Part of a small language model's weights.
Architecture: rotary positions, no biases in attention or MLP.
Training: a variant of SOAP for these matrices, 80M tokens, 4988 steps.
Each number is 128 + 32 x the weight over its row's rms, rounded and kept within 0 to 255. Layers, rows and columns count from 0. Numbers have three digits each. The size before them is the row's rms in percent of the matrix's.

# layer 6 attention output, 64x64, rms 0.283, rows 0-63, columns 0-63
108:126105126124156092146144132147131144120125168137153143097136122145117084148108107183119142132134118160118089036146062124156100153150106078163176143137087106165058169116153063200084157150173128
109:106137100121130167112103126145151139091105136109138118154143097116148128154130126138081110143132129037111154080106190174165132137064110104188121185144156156043129194102138135079148125072116156
101:115102148122103131104098123128124104104129142112139112126140128119118106137120105150153106131135172099109220068136101118082144090135160075126092118168165122084072078120161081208179116096194187
083:129122076103158136118138154096159137109191121076125123112100133111134153117180111155127151121159127167120110102131134172098058109107120077072041099138148116133064135101177141103176148076074165
087:141137107137120152124145117159145171123143133097123114108145079105134112145123165143134131127165130086090120145071155170077140126183159167108110103098101110125132206166129076132231073109132046
104:136089115098158141107122136089110119114087134123106126123086133106160163118091154152144136159111161107121038122114119035123055215093100093094093096143098123144139072173109100147120107116143100
116:133143141155104105129114140156105131138119139127136115120163111131144133123112142129129173111125144136148110095108081135173169232161147120093101173154048032100116080142154094041140131119129175
096:158138132094118115115152108144122124136107113153175158141136136105152136163136152106129085133150140085096126176194078123162133159084195155145135159065176040165128087142073188115148149088107160
116:130132135135109128141125159138139115126119128124135119146133149149141123108103161084094143140133188130233163128104092134164191098092195082118222099142109098141123138145105100119203139096080176
096:090137118134102150148103137150136123106137125116128106101123124133136125118139124083143113097137146140134161113243124128194119140120111156074150119105174108038180102106069164172091064100085163
081:139154129144138111156097133136088084143167081086128147151140139116120127112156151126153138143129177151125111105164098137133127171133097114044152120105214095160198204081172084115124167077146099
079:080112144071130148155123129139146149127096100151118136106085148114121110128109115130146126113141123137113195157094101039191151104144113138136083143080144069225089139091179096131152127143185102
112:135099124083126136147103120097127122092105104159139127107142138146097131126081153151102121130151073186176087109156150164068178128045121082168107133127149090087099138105183058122121122209124119
089:170118090096131137124133103110129114139086133129131136105124169097129113121100156118125144125143101073102144171130162183078066067080033175124187145108089147144134169085152106133204118108105135
115:138129107116132142115124116116114113151150117132144133124120104154130136125172126104138147134147117128120075157091177138150093133121170097095110195094240097073076106058087070162120083094159071
093:120119157119132136130156100131149089127185133130126081132152113100090122113124154145161133128108139139115165059130160154115090110163188155150150160092171078146087178093056123067129122201191171
092:145128123121145108131126127137142136134117162127137160140114133145126095130134122131082116124121114184135132133062102129096133076098180055164136126099167118196109125078137142127063114005055138
111:138096120123134145116138129116170117113112101115159118129142098100126139120131140135116117130121082086175185125162135123149065175138160122213107144173132237121201100183175107077160124110105130
091:129163100129138126134124138146114125147140129160153128139154129123160104112145141151165104115151136019146120094208089153082123104141133134080163113064152187078106062131143062105138181085136128
108:133124129132107153124128154161117143145150132117145151124091158080095121118117143117143136124170134114119089099090098120191027117107177194183132160179148105100118155077179083146050087137142101
098:114107108144145164150114108132140089117146104113091085134136144151091111112107108119127134115114042098137117141147158064146132052092092088089106186124188169130202175114101088160131181115143175
092:129123139108144117121092130153111150117169136129111161152108117134129128135100147123156147126125200138088091147121147102155197121122124105167150142058199140169170091175197050113177102112098058
094:148100106117132150094130096129139141133156169132160122141099132063139089116057165085138111142121087139077174148120154073095119140182141137181157170163186146168162066136177165108148096102113178
104:131134140143119091116132140119134114152104165097120145116165123161154107107131139107087119159135101168107099061153142084181143187075103127144061148162163099060079136103083113177186101127065173
081:120106146119119130132158123148134081153116138168118098126127120137146164111177105144155135125132156109209120123126123166093103175091198132136146046096154105126154016073126131120124108109056111
088:112095103132133132165116160069150133146107096189136142101138104128131130131101141117128149100120162160107128133088166117061204144120062093042163163129127122176142130091218165122102135144097149
104:152156127143120149128132103116111147126169113108107122101172137110115150095118139156118123113108107082098148171197032090118085069054136135180090143163124125099049134124148148098194159140118111
089:097125135122171146128141133131126123148144132109096103126144104092170159124091151137096161128092123093082151095151153118202196115084127047186147091175095092156143130139116097205096123100145065
090:144146092084170149156119161155125095145142087154128127134153090114097131117145103118120107129121137096086200178146110085119135104122110119130092152141187186149094122126061140051032184113131127
099:122118116147104114104099129134100100104139131144125135148134113108116143114146129135123128116138123102161106065114124136146112128126044077150118052176176127176112109161000121055157119153129179
087:129119113100092086140131149134080125106148084136128117134142159166161148100120138117136110150140168125090154129173150123072139072177098086160173110199124156119148191079096070094066180165131173
108:098121100140143161145137110145124122126101132091125125108090107163116111137112130120118113120162112255158175111162142125120087129113091117114183099159106145100089081143083129128122146099112010
080:119150120092119137129123123138111131125127161115134126065145123126145102084098088105076118148175077097092123182141070129134170115118158132208139112083066084117127137160065143073114053131120075
086:143112155122123134114133121117120141109086111099098115120164129092116115152136124107162112093141143091084143120062104199089173177178119137195070127109102108074064101086071154162100175080136099
107:141122160139129158133142114092133116098111144135139149139143130149147131124108130157138129099142163067179147098084076137135147128083147109125115155210082235177152158073101088149120060162083122
107:138113111121112092119115118136138114116100111113120094134110134110122149096114121106099111136138134086093112108236207117144131211158193127081137134144159156188072112104119137114166150098071068
091:132129110105126147084134084099118129161164125146119156157128107119156112120095108107119163106108134127132232172075186141163041116138133104124123142139162124155126098201151108044103072124130118
086:178123111176101132146062129126149109094110129114151106077142135162105098106074133101101099106069096145098123093102133182032131134096144083096072135129128164105102084180115102187120114112110118
104:145118136126152113131136075130096125107147074145118108151134119109120137130128122142132131142100027114148149173178138043107105129090171052111167109103147134129181116127114034143126167126186143
090:121140145141155137149077108112102125077127114144123111143112145081140139111144115115127153084124201111129124068091183072146054059133114084158122193106153105114109128130142143116130189046093144
080:124139143138142181128127128124168127144143130146121170094134131130137150153144127118158137105113115065130161045090169131157127093085066156166140089108173075069166065137136176152164084160190098
096:128118099159148115123138145140104133121133106114114179075125102137118115112124116137133112107102171134148125066119143073106088153130116072173128225124146082220152179125075135137119054166133085
095:143142104148119120142122113129135146125130153103152160111121149151101145131140130129123107114102157163125156096112119196141053065135141173078109108072150103150139170183146181089154079239084157
132:131135114135136120136129135116114102124152146148106112131108124135093142135161150156139135139148193144204127125158140161094125111082108255136105144160142105150099109155106060116135118047192124
095:157139143141125130125091153143118126130155118134104115126145115164128144149135100132149114136139090157072116071095009094128187106118205147082096106167136203148116126151091165190114135103162138
100:138145140133110087114127167120144131117138127133089139105111117126104087122109087117120136146125215149129099140107080081132090074165158065155139096047158165128154099106151100148154102148223184
109:130141136128153116128140128146118138149105098116127123138113111113107140118116150148116118111121195112171203118178140105091149108103151119127006060078142084159080196182161133151096122149122089
123:132161156121097112155125126142132117149113164111158115161119113114100090112126164136131132088116132124189130231138169118110142101176160136160092189179119090106142164209126129210149103115073111
085:142118114121142145105147138121111095127171114077139111125147099138130111165149144112103101158177121155064095126163113110155112097167086090126143152099065091107140098151063027116146072063091166
084:131129137116136161124146167164131097105151120170132153139164165152122147152129083102149104103112124160123136178056124060144081141112103116116120046077081122128159182063113105157207109091132160
122:116134131105125129138120127108143102117120136140139139109138112094144143187162140126095155126122118139114070145157129186117103076082109072154059097164118156105117202153187204124125073065195123
103:150101118146142105121118143131152134126101130158110122119150101130158130142138116114111092117105152074166041072116190062110129092144184169158149077101075167144121101121172156104146187063182143
115:155140140125131117122124136119176128138146140137163122139132132105159142136091146130155147142116110141039113094148157141113125148130095162168142064128150151148055182119211149170182096123042197
094:098152148173144105122106105128131090145081174145128128105119096089177133151093158087126154173146128135094074115180094146154187070196137104149100091166076105142184126107167136082154105100131079
110:144135125144125159131159147103132138098156134151148112119122115101125122130116114125131128147146195139122099132153072227205130100153160022134198148138116148109107105100169156174161146176152091
123:143171138126104124142144150129102117115120106106112096137143143150119134075130116164111149158133113073206095149175058142056138128178104098128149150118192127110110174131110156147161013127138149
110:124140156115132120072157131129092085135149131113122111135139122142113115125106129105150159112125099039098180166112102078126042125125098106091153076131069080048103171159148141140081140089116169
100:111118133119117142147127142087136145138114151139108149125153115133119102131103134128142141156120135148132129033130080070140110112133157115100150173026090193078131195221108126112099074105121114
108:130135147117117151124074127099145161139125137135133111099126134118122108121136124125094127150098158140053120196119175147116157206131183094191100081104121139103127174141087086099063084159201172
103:111128138144150099142125152102132136142118147126141132129113104093144102134119103120132154142118171097113129145137195116235161083188104148071116100095105162141065072122152041104128115199099109
086:128131131114148143147107073132131159125115121144139132110129142166110086108126133109140127124153110194117112152166169175182083101116166078100100155056077151115098120117138071052116036071117125
114:106111122129112135135148142144123123130129156152110111108098116125144132138113121123116131132107040110135035120124128135127107023150166163086158118196149079149070083143163096101081081164124177
089:151102102150116130161120122137145139130118150136077151078176138116133171137132075117103131133107115097166063205127145133130138132015198155095120087107140131109074142134138173107191140111155143
105:117134121115136120116127117124142101122132134127123128134153113172091134115130135104119087140139104115161136160090072136179113174157080155174183051109255129091138166170156103098110176163137097